config.yaml
d_model: 128
vocab_size: 566
rope_fraction: 0.5
attn_scale: 0.179
bias: "none"
tie_embeddings: false
init_std_down: 0.0593
optimizer: "adam_hyperball"
schedule: "wsd"
batch_tokens: [16384, 32768, 65536, 131072]
seq_len: 1024
steps: 4825
Each number is 128 + 24 x the weight over its row's rms, rounded and kept within 0 to 255. Layers, rows and columns count from 0. Numbers have three digits each. The size before them is the row's rms in percent of the matrix's.

# layer 12 MLP up, 512x128, rms 0.0592, rows 371-479, columns 0-127
106:104162144163156089138116122148143150134100144139118154121099116163110135128145143154131148134104115107125127096152160144118153148167141166122171133116082145141106123113105143108098115099095082131196162138166102113156102104135121123109142138171139136143137119108160110113094077141146111108102118129128046129115126102121153131095125093139119133178146091155129138103164107122154141139110
103:126094118144097097129135113136112166114145138089102145147135127100151123164150129147147149113124136160137129131126113124112126132128085143129143115164151123146113116147105178161137153178120095182120160141189101150156129144155090128162147134108129156176114125134115109161143138093143111102123134111109121153183110170108126131097144080131165144153119136123171125126168136157096079082123
101:127115167142068106090128142147121087107146091126151149113144122110119116120122185105118165083099140164152084149111157129156126147156116110130164103129155107130146118149154146146149154145094160126140108099130126116174131118156143146130142162104141127158093144160111133142141155164115126116104091126141123123131078164110151187145133117144149172131123096119165153121144167105105149141093
107:151159106132088108159132120125141150107114158142116132162158148149105081134119125142093157092117150120130131108090122100074144169087082166157132136149149122087154097094118117106118128145084141157133118142114132134098171143102113152150146118102098161140135161138103103116142137143097145100140143126094102143176147172147157133123126147121067104126104120107122131143152179144161135109134
100:118105159130137126135117097145110169127119113105101094091104098147092129127123131137129090133140108117179128110087151158118152175080110126136124127082131143065115120136105129136150133125108133128106119147144121138165112134113135139166133111126172175115155153171134165096104129107125132139110102121158128132066101105113136174105146153094167172143107135106146146098082109122084129136146
104:115148157130117150160129143114101116128163179131122141145103162098115087107096139169122125111111119083142143132186116155127108124132074117139161136134097114108159128165141093078153148129171110151125165116113121088147137127155137128121122154114174099108109121143157170142154124156177145117109116171138126140110138115095116168104141072104127093104089133128121155140161150119138118128142
101:158138091137095126128135106102131109123134139103129181163129085097112152171148118123113086122142183094142119128124107148131097128077115158088092090104111106171131102088085123125126125116102130125125125147136096115116157171131123127175184131118141154150115111084112104100086169117141087144143118101107112108146159142119150115159112114117118112120097174099137131154118125144132128153128
098:123087100161129150143117145142099102124125156102114146132108097105144100105116109155171111137175110127163128107104117147134124116128124152104142104058089138145131138118109117194142124115149132140150182099121119142168114157102109131129099154108135169122128116168142141112125126127123161169140133141153129175120140144122138174116136107179130087111155112125092142115061094141117127105154
091:145145141127106135149120148201128149150188137152117138119103107100118113125119132112153121123131151135166143117118122103136114120124083138170146138120114098174119118150117159130145135105107140178095108122112119157133169143128131148136105132166137091104156123122100174110138132115153155155099102089096093137155195100187104127126094128125091120134106137175127130089121124158104120157144
107:111126135090126114134116084137127126138153130170172146121090126106147109129136182176145153141161110133134117125143110165118154161051099149135107141144099102139105163118077088138118124156122083130120085129145148166126099122125154151135151114098112168138128133084123120144116121106170106126106129106125148125126059134126147160126135118135152132135115107085120132115139070116119119138092
102:106150122143052093099131126125129151133147183134113138124127121137141091097119083109131102111113136128132145152109131151143132141108080124138168124114123140126186058135127109098147114112100062159132114132119153123124176129160169112135081108129177111110149152149100152123115100126121130111107145122127144144146136102129130136093136134109112130166082143125156132165148130112122090172114
090:109120111134135132124147139155082105117124129170177155123139131154138121137102125144128132157126138126177142133129113121163103145125152120125164127131107118103107117107127083047096170119121129113129186135134116132112110129111096126128116137141149133094135147135107081138147141168116181084126100174126086173144174061102132123119128130127076152144143136105124134161113159145114110120151
103:088111169157132127169134124122143140108152119084114132136101111113184169161159106162144117144108162097110129165135105150158099164150110101153151101125119138106153109137164116165117139103121096109144139132153124141099132142141126129159098178090134130147133109138123150175101142089091130145072140098113093126118162144150115167085136126131093121145137174122140119099133158141109103143100
108:086141148142097130089123120132103153082114109188135121097121160116132108110094117173124076115135118144182147101129155128141135130116114170122137121116063132144113084153104154142129168102140140146121110121112112159145143100164143150106122144123183114111120119119098086149169136124156138099118145133120143108127105160109145146133157078119150120151089144137116129151165108163121099111164
095:132092080102104135117106089107102142133145096147142099137144151162150088129122156153127106101137179115155139142165109162135152148153115128157150138172110099141107157168154156138160132125139134138122128103121107095146116127122186163180150113097124110100143120132138145141132123124131096131077149153074126087141128128157157148133172155124162148093163134079152127126127113112106142103124
113:128094160170089144131114120117137149138166105135102125112109133113106151139073081129128103109131098135121126079153110133142128181142111145097120114115084139100115119124135127139175154138145140146107163099214130113132173139118078154145162155159133120145123127155135113171115145157140133133121097137127118151099096135128112125137111103088146138118144137137126174079147147155090125116099
100:144127167123139086180112132099114150128146113140158091183119118095142136098131111132136090150073161129122148140151102141162101137147109127117131143123105147123176117080106070111132159116147125105176133133160115151121135154166112111131115069099122118131113126111151134111083105157123152133107141099163092092126172120167142127145126065128104142121135153146115129112122124149105144107128
107:153097124112145112153134147085099122094138117134170127177099108143118139167135167143171159145139138149145108118119116168111109174112113100124105088164087157125164140096181140132099164165121141181139138162151131115100094127141151130140112172138139116138116113137169168169148123144138126167130162123117138126118111139138147129103115121133128096129100127147123092124157127126125067142085
094:131126170137121127140136108167091126117119128115102127131159141119146118090113103149141182113127149122141131136157115163150081137109131106140131142141131151105122147168154136102105161134102150119132115144098067114135181098136124128120102139123112129103127071110154157104126139141159115114112151111128131148034165106133119138127105174078139151160131141153179174121133125138117110169126
107:140110111139123099102101145184136086165117079123119131152132178146096110143138169126153124129096151106157117111144104153157116136127099103145166139120129102136131156133139168098118137084122141130153108123160151138087134119114130146147115139113116139108090082157112143120111128154140106143129163115139138171108112097138119157150140079136099163170129170106159152086116144135075139093086
085:105131121160134091095101114109101082113110089094135092143154102141148128132135112147168111144118122139162176130173121113150148132158147119142144125122145112109131111160079116142179082082122068120128135168145091150124133142119079123119097098140147102151113130107148113131144101111156097125160131134138108150102154131094135076113104136103104123154103112151131118125141147103076140134165
097:086136146112131095177131124141143127103122174104135112117168123142128123146151144133157110142133156135113134086136175113120164157128149136112166099153156096109124135136165122167159095127147111115147126146163132195115071115097104153165119080139127142094190125124093112109123146149125114143131136152131116144122117151102114133106108111166138143143119115110142110071082133140131093166106
096:110112110163124103102088130149144124108122162101114150128142089105089154154101114108129135159139163105185165144168139178136111165094121088145143083117125097144118116139143124135144156125122134153131157095135144145093151161120123123120135143140128142130118158130093117104103117130113055116134130152093114167103138108089129121107123164128155109139100157087156157146166123163175104134139
100:130164066140163126094118127102135145130162120152133159096139147148127111117095113145126152103130140118163158094137181142136147128113131155161080132144105102117134098109081115140148165090096121161109119102156122139113127122105130126139116143144188118147124140109116125161150141156135114100082109161136097155135152134126146178109127112095123136129119155143114143152187164151109082093091
103:152146102118117134175159132097120103133125139127097098115108128087130105082114123140130128088113107112158122118113125083089080139137163097177118085098148090137130135134128138090126113159148124141130128126141137143114161130131119113144093111148140141124177155094103135098124110134104103113127146087121103120085147102128211171092144129127143138146133155120125109126099123133083167093090
093:162156142081145121149136121103128119132174130106120180158126132151118090140120113116127110138066146080107110127121144146135092150094118177099112145094122147094104116124108101115108159099098113162125137117137150163160079140091138111154158134104137125132154127086145128117139132105144094131158124145141133132063147107120152128108116094092140136118080099105147102111122131176128100092136
104:077147111098109101148123106087142098121120132131135119089092131171173123113142145143126090111121115115138091153075178115146129155127120095147121136145140127170091144095136128147127120148105100112162105116125093164103125163118150114121141160087157151098141157139105099126150152137098162142165070088103078106152122122129098148102136133140135144150142068119148128117127108141109120106129
104:141107146119079114125110118136125129123133143099121139146157169067087126118124119137123127091096149151130144111139153127127120151131148135098126107090124124121120125159172088137175112155128107117139118097134130076114140171104083136155121152122172132157105128132201182114114121146129096161126148092173127125081110075141141153123151134083140120110118137152138146150126158096117150099132
109:159156078156117111166079123171139108137134132108106106177139153158144108112110158126096106151164098103159119097110121095093124158173104156128077127171138096096126117140147108113137128109107152165124150173143108125178094109079126142158141132142101109139145152149123137128116091165113149140122148130114097142135171123159129115121150120158147131160100112118117115159133100121111112099128
102:123078073100148112131116105133091153108128129130093125130142129140129139108125162117119138143177110127129147133156155126091125148106126119134153112141097109106129137133097099092107118093147080092111144150101130133152118108115167126134140163107134164103188137103147117115149131121135085133147138151105111120099162081173114164140107135094142108124132145069136130116064103164152115125080
099:163112132114128153106100126140125141182160094152151150163108149124127105093079122125150114103149147133159111191177148105148154162111120105102126128104138150154117125136089115101130134081093105114132127137150096081115116142101126175144126161115155106099116130123156158127146097120112141109137133098125125136131119077146117131156059152142159106123137113153182123141141141124149101097104
097:122166143078120126188152139110109163122122120115129138132133087173138093122160118156107114145122145121153127078108125126141139136133135119117130122133114081169103116158130122078152134138098106123170099125148123163141184102155116133110118141108121114115130148100180160157156089115154148129086138119124099099105132118140137114106070086166093101134126117184142125139118137119131133167157
101:140107132115097158154113110110105103102115138133144147111104099124136153101106130149121120155130150101134093164106155138102159157125128115095117125099083133095189096099109116138179129112121092118132112109143133096167127123144104117103129163098085160115123138104129099090109132096119123128143101066119079146108114142184143121139145126133160144142105144090113183098079153132121142103123
107:120145157136090136156088108135093128122136150139140118184083091129134165123097148153109123132113153134108168102156127152153112134134126123136104113115141123126165171085152149098147173112083124114124115132116159128137173173153078167146128166085129162119134093129180118138120147128132119135104128142185097151094105155147129128119145097094103131135122127131156082127107121165122143111121
102:126130145125153114144135142134122122098124101098140105120147092105102108081157121129085112128125156158172145091158148160123162165109105136114141155093100127150119126155149144098143117158123173137157095128098144117124142113163116128092110131081119124125178091092145112136107143134134154099155086117128103139077175124086179085133158129128092112134098099121152133128158155113111138148102
082:107125132168122087141130136141100091133117140120121123160125137116144132115112101129085092146123160128132104139121091142183094109127125122132162150139083122171152148115101138169120150133137141140105095082109136137144133080132111146127094149123127107118166157125165139087130130123126102119097164124153156144093125121103172113102129185112122087090151114127160190078127124130122125116072
100:145117139131106120128132159110133140081128151105113103088078142152123126125111106134118115154119125124156108093092156112073094165121107111128127143153132123137160122114118157119186128097079108080130157124115091131130099117127171111095123152090154125171142125103128116147161102110141137146145127147089154101144160146129134174110087103106099157108079151077110116109102122113132109103108
099:171133123117098123145129142108124153114175177109131144140122123128105150095124181133164137114134099141137170150103164161080138162130125143088124082129110107164136142169127101140098178120133110131174074107136113140113165121131113153118139169127112123092119127148123145154118115157167124108090118112097135139142118130124184091130115144131129144128080129140158130126168110129125118066144
093:144107140138144132116125111160125128128130127120148116126150112145108079112125124128131095083179143112147088099113160128102130145105126134180153137148137134129108123162135162130126095114101132114151155110141119181156142183122158145115080139123106127122134183118147104125111115093100147176153066158139099140158135110121147102119105090131134071093154164141131114108112148130107145166178
095:122134105166108147106123129148138109104157165177089148198127148078105108139107081146112140129140150135119146127131133163138104122158136155095151131150155131140093110119150106067166119150127099114153118115150076095165135128125172123148155129103158105137122185128145087141136158120105134119135123134178119137122132120145136126148142124165090133130112139148145159135122154101149081144167
101:155115089116128116125111138131121155129151100115152129162154131134142101105126134155102112138116118166120185118145109106131142153159136190161087151142120126099128087157086082123125102109150075162176129116089130134121124148100119149153140123132111127149105099148130146103133115123138096113161156165129123102102123143099112167107146144146162142139068113156136153163162093144076104135138
103:159100081089156123131137125114057102141104082133140105111115178162163135117139114127143102108146121112105101114148136140157140130088097141106156110114143150098163129111075119112148149104096116132128108124110103087119175132140113133127120147127149124134100127155155104095129093126117154121093160127111104109188116135141119117090078113135110089155136108087112138111107121142123163105089
103:167124149111089104144162133147120160108133154134126114158086116096095116133171120136089109105105176095141151099141092113099120140121131109085146142122139153114110155162136137068111153164149162147082135097138114192184109136150148122109099161108163139102159153122100145126113114125129131121138137152105084110123141114117128085127129090110068129102113159135129124136130128115126130123108
101:155117127080126129150145110140125153135167108106120159167137175116128132106104160142122125144149112122170130136150065139149138136131121150102154135108136093082071177137127108154122124161174101104134118140169142113100119106118118125148148137125148116096133106077153117117110140162127163142122109117183119190087128104148103116146130097125150119123077131114127146107172108153130109118099
106:111095145093137137134127126194080120126125120112147131168133101085113131138110115154127129095149097128139147096095129082172151129153141145097100119137131109130140131111172135135156152132114124091141092141107098111136103119140153135108157137147133141107149179101152115147142100116101139150144180053122104129129127126128102096141139112127128077108151142150128096155073078139095141138148
109:123120097138124150172100109143143093092139154140138083128130114093141155083143140172130143140130144138152171137154129139153072126153126139093091126065097125145140118140156114151153153134147099146143104129114135165150135157141118141146138183085120135138141121131135154116135125146136144113138145136148157143100149115119167207120127158075066132153111129112145108139146124139107154132093
099:148108127110119118146144124130149118115154086163121136138102139153140128115185157165131083149159157100112129089145153151144145138098111185174130109111124128118129151138153099138120142145141123161125095113126105091142166065125119138201125107138159092107151131138130120112103126152139123119161146147139115116139112151088188161144136150142133099124109191137126117089132147138137154156110
089:101114102124138120132129174133110094151157165095163160148125118106151163101074121145165135096140138118141120108128110102132131134108128125115093095103126118110145153118105136055166128155105121105124129118116103150158169101130146127100111168156132146118141098151147160118138145125126108143153122162094124126139175113104140150070113075174128086133112155115103103137125142156073142124137
098:106107100081121122091158112137088137124120114108109128106118163139114105106150160124170073120131122086091099116126154114086104158171105148125123152095144148120108131148093160120092121132107125123128137147163153165148149106094190127124110105140192120123129134128175106156128149139159117124164135144153104124105142155152113125085132072155126112117112157100116099113096119143142123142131
098:168142100139092141154141127120137109161164128154119122179152139150114141088157166171087115098125146139122131133147116099134153180116095144146140095096123159123103126152096131156150123144127134138123124099087130138103128156121124110132098109131115101154170142128110141095119141147167148105161175125125147125103094105134155141141117172136075099110074131089134082120118131071122133121096
101:125170175120107109127133092151114166152118155134107138146089155116157112155099123145075142152109091105143160127136140102112148164151167126100083149155150127133096161090097119111133113098161147141093104140113121124129111150110117124136130142117127152126136133110110152094129148121107128166093130112137115126055129120139158153073127121131117102139133113106161159124125081158195148105145
094:122127152108108129129096140131119121134138119116090189097142132146129137105088131114109154093148099143156159120132074106148145133146110128105126114136131126117172118146084098112142134083157139071180151134108097136107153086100125119127113120129101111140143136138159133126154120130163087091127117110127144142096128106114191109124078168146082147122157153137161174117100152120144116118089
109:153124159125141110111085089113127116147159106112137135103110092131094118122082147167149132142114094105106156147122168140130139138154154121112166157115061133124141153107140123158109112141159099160143140160152127127099111115129122163133123157149153111152107118158205093108169110160133122124134139132130161117092125126120161136089120082170106144152107179139153108130146115169140128150127
107:127104140086132122114100156115091164162148058146108117146101128159096138129162133140104148105097142089152140156131129128131084149085136135122116129138109125158134148168088152122132159158115101118111152140156155155117149074152103142129126151114188128123090165077144104107146153134128153141105127162116185139166135126165124139134134113158140110151101097163137124102139129121150125119127
094:092103078123143118142139121086120169132111081109156147133163113101155164138170117113144105140083147099143161110126165126122127148109134121122162092113114083101148099119147145135122106094154074154133102083188132124142141163126097124143131138117143159112104158129170154127122097142131156115139147152095079105128140148160133158139126117122127115094134135119148110159126137111146116078087
101:122139134163127111143115133080108117128130111151150138130083114121150113127135195147138139123097138118172132115141136145115114125122151126142104149109094153118095164134088168180144159115121124136153171143160158125124117170162123139118108121155161112153131155084099135148119141143153145090140106120148079134052159158132135152138114092100101106134125173102145158144143080136117099141123
101:164113142137142081136121134137124146115175118160107115181157100137136135122110115141122135139139118112138148147114131129151120111136095165129134118099105134125151121088121133125150149143169077141176116100142135116076094176102169137131162170110136149123140129187181161161133128173093146146171112136155146121103127107110137114148087082133162110153135117124131149139129140168106089128110
110:095097123142117156102159124162110132136160175117142113146109143109129129156098130162168140137135132095132164098132117151161149157086115097122113127072107119126115118106100127116118171115102124106132137109137137082101146115118113164132126103113183168116179142122116078113118141139144132082104126099137134105091112085127107139117110149085169120121112177119117101151145153117081154110104
100:123147152144145127137102109111078088130131114162107130099124159109119107089161103169150121149136129106096062151121154154126142152115130135098162138160116139200146134093093101112120095110088129133145076108167082123099105115114115139118144133135137121102149148077135114125138178125148116077107074100130132150128134142114135152148148140116110127143100158108149139112128131162117150127140
104:108129092115073136126094138122119151113143108154146163130139158129149101132125122115126121067140169122137120168113126132153092153132124148134174152125149115109163117146159084155131126170143153104114154110109115139150137116117141154148174173107100117125118135158140129104162121128083089126093106128153124092097146115178174131123158106119121182146118122109179135088162108100144101128122
101:120135120154104152128119132143128150114122148079122114206080135083078148124104160144117127093139125114166129150097102123125092113112085130122151127127127146126156141122157100098147127196097109109136123103136099129127186117103140129168088152095144151131142145141131152097125139123118122166124169127115120138102163142087125124151113151106169120135120084097134149130115115126180114120101
096:122134092130131092123140126109149116154104154111161151112147108076162061123091170153146119103192121101135117151131142096096153143165100093115149116139107115113119141130149088089114147087120134121167134135144149114096128101148153128140117094107115102109147152158122135130124134134113161102104134177138116141118128110089123106122086139117116046130145142150127093148113119114122137092135
093:072148113100143120130133060149104121121125110123101170113112113121158151100150119111140163132150118162142131112165103156121124163143116106141192120132116107131153156143105090018115139094144109124119136149143131128126120111110113142151159153129107151115155127117141116131144111113080140125164116141134076135135160092120144141146176142125151134115133122113141105118094124137110098112091
098:138104099103102105132144141102109182115131164108064186090113096095159107150142110132081130152166146163153167100128074161126117129127125133153130096125119157123135127163136124143139091124113170164155125143167099123110115101148096183156091105155155118088135164093159133148118132106120104129147130164119135120115114132132121150126120152134125128100134119156152123139139119104117100104142
102:105149138127089126147139133150130126176146120114151133144146085095107124163125150101123106113096122119180201171134142115140123157103128104097110131172102146123120113104099127132140166082088092143128123099122131118116095130132126145105125131154103131134112170088058147123145138124132155129129137082169092131146138119128169142076127104104129140108131113150143133132169109136124155149079
093:111152122111113111161107111092127127086141147136115126184129079162102097112104178099128154127127149112137131093092163143147113129169128129131134102142092151124119122150144134117135141132120158108139135095156141087103139120131123157127142131165108129085113133129098119130146130125104142098073170118186130107133146096193155151160108153134144087183114103117142152147155098153142139158116
110:117131142114117131150126150128147141130159100155099093134107108049156087110118123140147158161157097146169159132120096128145157169112117155081143150116126072119157144106141165101162141141138127130139165148166141119115160161145117123137137105118140145169151136112139145135120181144102117120104120137129131086153103160186144142133121107137074137132121166127140135091123156094094133117131
107:132134124119094096159118122116130069111107086135130118103138161118187127145143096110114135134122152144107121151136115180134146122119107086136146127097159156128147146133105096128187115122160125135109129144137084118114162085143107161123135163121097182106141104105123127148155128149146126110108156135111152146121150149131117148160138153122112112139113094073147093064134087130081144096108
103:118147115141146117106089134103083083092146093151124096134132111113128134153126139151107121071189139144106115137124163160073141117150139127120129135120142155151155132158142068102114127098138117140147137162111115102134122116139152148123100139109148131105146135137179147108123141135136176105090124111129172139117131127120153124085171142057137108115088085103133161129099139150106114136104
104:148110122110127093144115150124135129117164150147143112087103145125100126119128146185133071113134148131105127184139134120168105139118130141106155121117095112126089108164143108145103146117074110082165135140128124131121088142140131141128036125164113152135118111128105126122090140162112085170109160124128132139094162143133122157105124159094107131084123121096116100150139131150096134116109
099:154128137141146134124098113117139138142130143133117181140136123157124135117110147126112147171169095120151176144156136126083105155103114109102173086163087109153150129159117118100120151080114112122146163170156132109135134134159130139085104149060126162181133095108170184110133112125113122112144111133158118147154155127122118119138114132101121132123129129077174124095094154116141112138122
089:157162123131093136117127124129139132155130121084105105164127128124113101122082112121138176129148107118158124118155086131127115166102154115169130092078111143094135084102149088143137110093068165126142136135111109139157152134145114141129084103153133100133126167114110121120106082116155129137100104149082112122075109130125131109105161091157156075087117126124114157128105131125126131160107
101:161130119131127135098149107081104145149166121135108171135117142101089112105127094140127133144136159131133143116174128089136112117100139120106134070063080105127107113128083161136123116116106113129169131148136094085165170110128134123132148120109183130150134162161115094109105114125157077172103090136117110098116131119103115135138139094125139111141100162109177115130133130124142141159149
107:150106121138130109125158138117117103135124133119134154133095150102143077158147104159142121102125147154136083098127113133083142119140144121076142105122137134125125131123110157080157155122113103147110136118111063091110107099164097126121133151104169155136177114134111116156131155118159137090109112138119148126155175155110128123102149102163182129104067162127173106143172119142127145106139
100:115136108144161125169092156094082113117116142151095143102114132108174154123132129163107112126168122117138164153119164125127145121151127128139154109084126144085153124103115174128169144095142136137108114089135100107102089112139099123130144102119096123128126116098123161104097134128110128172109112118106158112100140120092166136148124119159096108140081137100176165113108141183152180118134
086:158121147101103090129140086124162112111099143159160125163140158120116120149051090108127119138082124110114116086137095125167140131149129163128159107150126120163142138145129113159119109106122140144128093093149098138174104092117177143152111167123131127118122128124118151128166170128126166150168090179133129129099096096122116114104160114138142111136099093133147159163144128102102136125121
108:138128147137171106094107155138088097094150088141106183198121129118093118112133160138119132137100127140130089135139186113137140109147134135142162124102098178153137150148130115130158080144089105094143133105137124107156108123142124122174137143135133126078132132116100136130118112117130078135120124091113067143136132092117158130105101164133122120164110107113143114140107123106152128081104
098:130181123137129124134099058114132138127123118126102124152175120137141151144129130148153150131131100106170162118154129139114129152106126136088146096086119102128136111144105096141119169091117153126149153180134108102143112162113135182165140090126121124170109099104105158096097121138145129106125112080079093144118101108153114135132094102132097125138078112126101142111127113146166156155157
089:146106163108088129124146116129101102142174132139145116142112142120144124090115117151108136161169106139137169096156122149106125141140107163074112091089160129145123165123111155125147103130088104131136098117120121101098139066161114088126130126109152160095159188108124101100109128078140170147143124137091127101123162110144121159127160134133150115135104136162118121162147126076142143118114
114:130126129101089145110137129123112097119143122097090123110100147102162106116140127162127081148143171096177118159130148127094114133158137160111136137097135115136139130067118118153177152158166142088166148164143103106106123141130088124141150158132143148111124148117174124150155141129098091127107120097131133128083126132133102129141134101164118148146099178145134143124057171155143132122109
102:126070093137129100117117134156147149114117150145143117137091097178152144131133126148115115162177157142151155123158131139149137145150080126132114134137088162117123172117085156120149121165136088130143143114178130129186155147189096128122126130101112133142133097121140114131103121153189126115139176130145117127118124129134128107110141116168088144140112140084109102131161145080119110110156
084:122132140081161114115127126119139155086120149142132149105105160116153144113100166153110136105142143103129136144192102120121139169183140072122134154158142140103126138108141138114112111147115119143181122137155105137154109127121172151162129088170094150117139164114139131113157142105080092148112124138177169116138149157120126174145113131146171146100113132106151081097129124156143141124132
100:142165126092094088127119091176118139110131152096153149130114147134165112143134124132085133152141126119104159097116157078157137155091134170139123125113145134123126160159125107126135109145109139157134149134156136161095137129152141128158152125115127110147134144082095152120137169165134161085145089133111108133176128107137139150166080104087143107142154152115144117135102090110125080165176
108:095081169131132132173121159105128128089159122102130146132092108133124109099137177138125115111078104120138090086115101128134131160118086123143149100073121145107135081118117164171133141143118115152109140125103142118166135139186122141092092115109125136119128133142108109135105160158103149125176105094145137071099123087143167138128147116131094131162145111144100120129126123136109113112091
109:147091160121115128135128126146127120076107110141099143162096158145158134169127109139129145136112111168121109163129106166087137154098139187151153110132080128131173100140117091132105147117130089126144135097102119123126142126125130107170148130123121119132152127138155134164120122131134140168103110083124082109093157106154117133095173151148101111127126120074153103115174094157124131097082
099:151074126129153142162096101155075140101135108109148147117103101114144114099109105147125126141132111144186106145137124108131128125138115156136137078116123121107106108171162103109106095125152112117142123073121104134098127165090097108146095131120178157177134129152128129115112154148135084133125144114134111133102131119090134132143124162138160150139136140118157093081108166169147141068148
102:131082134108126122155121129146123136123180124138123118148099095118128111132142097129132180157176140122090152079123139117158142129131148131100112134132097126135173141117117154119113134158135130113087164126130137167093148152139136132155110134062135184122105092097153134128146138164115090133111140150133088137123144139145106122171125080119128080095104141142142109080137101188147088130140
099:124134090158125122174120140118076166108142092125151147114101156099118175121075135116100116163121122093156112145139115128097136099137127120154135098115106153165150120109130147086169166135148128095148123159156123108083162131113140160164125147113138151093088118099143152087128149142129136119124118038133137105113113133136092160136130134131111094154103124108118102121144159128153126136104
102:143115060149128132118123127105103152090162080076141148181108125126150101129162159141103101130125099111164111137127120157129146148141108133118130134139132096185153093166104096139118122131062097119125136128113079160122135127100090107129101153116132117122113128092143122121114108132098109156141140174126111133069087148127122112139145127078147125141119122115122116115167112095148159130144
107:115168124125110096141100102161130095127145121142118145142124168151132119148140167132108088133133086165144111148172154136160114148176128110111104098157115087171115162107111141081166167106141098122126115116107098125130160138118137155121134136161130158143113159130085124103117109159153145128103140097124140149125111162155121101106118163142094084177128140141153130094176114123119099165161
099:083136141105103118153124162139116111151150152123117179096141123174110104146128121142131089146153119122172144131139162146106075140087134182091123136130109115153119116134121155130122131108127131099154158127113166141125106109179115140135095102100101142148134097119115104118135125161118158088119104138138078099154141145175164107072108111145113171117150155097147138150133106081130110116101
093:153111105133110113106131133192132148120169157139160136164164151133125143084090167132144141127139128095116113082098138099118088143106115117148158119117087115136123088115113118122167136129130143131146128113123133102095107128154116125154129170081102111125141120157137130096152110156124103157166180055165139141105113100120105102162111117134154095150123113113143113119110139120162116162082
077:123115116103103142124100124180101180137123139132132118130141085136118104133137121108168110126164158125107140136181143104165120146122112120118115123103113179127174163137089137068121126100122108151151098152097101087100086131108120129127102102128163159136141146122165147080135117125134139092136080150158110132145119108134159109140134129092133141144145145137134114124124080110081174179118
091:128159151107136155116094133111151127118174128117106136188127113119103138122139140116126083137150151110139139137127105145159111139119120136096103126103130128121145149134141087099151116096106116160153135083188107139099096117128124143141139106086171165105157152173134124080122117122132105131121156160088105156101123125132117093137159130107195092150113127152153111119121096106080140083090
101:111103128130157112142092135090143140145132150118140133185111130133109165142112135117123107123092125135106160111118145149156143147130133137146128141132117112096091104112095093140129152070153106178103148132160133133137156145124127146108116128108138100165131085135113117090157158141092147134093160086091135130124126081094150126105090066131106136101084096176140104113147155143109166134089
114:129107132135094119138122101093119136135122134133131110109122083156102117097132178124066147106095125127133111133160172096126149132112103179118075111120123135089160105152120128127142146131159119097127115131138085117131150122122121158123131142132132128205144104070142134129121097141157136123130107098142108116143184120066128138115127117085108131078119154123128069122171133123135129136100
101:136093124110112131124091099146078139132114138084142103159125123134141115146158060103173145141121099157119120095124131155122163144125129129120124098139162184158163115154119144123137133113119132109131132138131134120093150124132149137170111108134104148125135148140107098156118100141062094071137109151126071142117163095103141142102096093122154124103117076157149141090138113150131094130127
104:127106098124126114119137143142075118131157119139116136096165108124121144137113093119080085140157111171111152141114120100118104120055138124134127123107157091144165120105158127106172159126142128119124104166127088099139125092125118137138076107104138142166157132115176144142152118138118079120150122073100113113173176132096155135116143113126123155115127102123127141143133122114090163155090
105:099095104137104111125130113134134164133127149109131103111087157106150163157109112133145093121092132137115105112168076133131143140108102154120143147127137121126151176156136160151156129128088115113141129136164123155136066118134146162163160146104114140151158150128086146137149164123103172161169164071108114135095157135165149171138148154167106093118094124100141134120113134150133154136130
100:129135095109147126144116087158107120127141142163117097077117106062115122084162146109108145159099145161116116149163129117183126133114087152160119105100135124109104121115096130164118113128098169140101163127130134147157105095164124157170098152084173132151151155141111118112182098130118131128120112106121120124147164130147117136122131103142162090100145134148131150102112153113141101136091
099:112135105127111138107154108125121101163139146186098083168116163085160119120103154150124131103177103157144120105137120121119115115125132163127135136081143121130099118143104168089139174152125125138144106133064063101102121119100149117132097155135177155118134100144153117130133136146105108108111096102125117169126142137111151141111125101145090102130104120103102105174094152145139116155120
091:132117090143138102129109116126097108118122104130124110092128145116166111126115172139127114141155093132120119070101104128122151141098129125042097115096138131099125080140162110112147131150103138109134129133129167112133149128119157123127090091138130098173168112127162099156119170102113154084133123141146135090078186141075125102107140103135097152122122142161140151134141112147111131110133
099:161103106127099106119135134088102118131102117118116129153118091105093110127115121134061134102089127147134157130103140104087116120140124158103149112090093146129165136182126110111106146085091149080138135111142145149146097129113084127140140132079173155125138148175176120113107099119110063150107157128163084111112153140096116131134119139126138116115139136152120110149117134126127114093164
099:122084154132109116144112133118097125103133098164136139138101144164115111139092152133150143084118105118116089111139130112151099195099117135143099159104088126118149142121140103130131169133164130138143095073172147158091096112082105169146130102110125146123132124118157144127129144121131114111097163125101109123099165113139115129130104100150178115168100118125151101103092087114175116144100
087:110110153143130115127113163110142135154127122098083154125125134143103064116141167144122144135132117088186111143183119124135067121103125126138151089103121148135114143159129127113182169089133130146158120114142100105139096088124155126112151140116130124114173116132070102131119148119124138157103120089116130119142161152132133141141123140094164152101114110150099148098107184163121154142096
092:131099162127158116142118094117170140102150178100110132211142172115133138080116121117114177124111165156168125132141131112116127138118112140135128146141164108068190137122071119149128096125155116137118120119131150156106139128153139169127098126106125107146123116140154141093152105118143130122089116170130121178141137123143118146124116112148126177123086132152146117126121095103126121106093
114:123065093130127097130101119119130102097142149115102111133080083115125162182120115173147092124165121142104101164158136149125127141137141118144187108134115158097146105125119150090182102095128105150090122151113122134134116171168146141125122109144140139124157134160137130121114124143162186107131127120113089115116144123080104136140156127115131130120123134072140142121095128107151159147168
105:096113082131129117146115094114122108122152127107128131092087117150152118092135151150111135142144174155135134122173100137133101127142127104125160086077123115143158126155154118074133123145162122101106108151122097114116124113115116183124128135132097116113164097096160107114148119127127124152146119108150087129088140102136116147108192165110153156093121133092130080110116078145147172125156
096:130138160152128123116113128127149118124114122126127123132107135183154111126057135157152147103140102132144137137068127079125092157175164128150125096137110140141164080119129137089122110133123114105128177121124140103143166103126158121152139145141116124171141168133151127163167120125100134138164146117142099104116100110125123125118167144146120105113137143152161111079166112150169078113077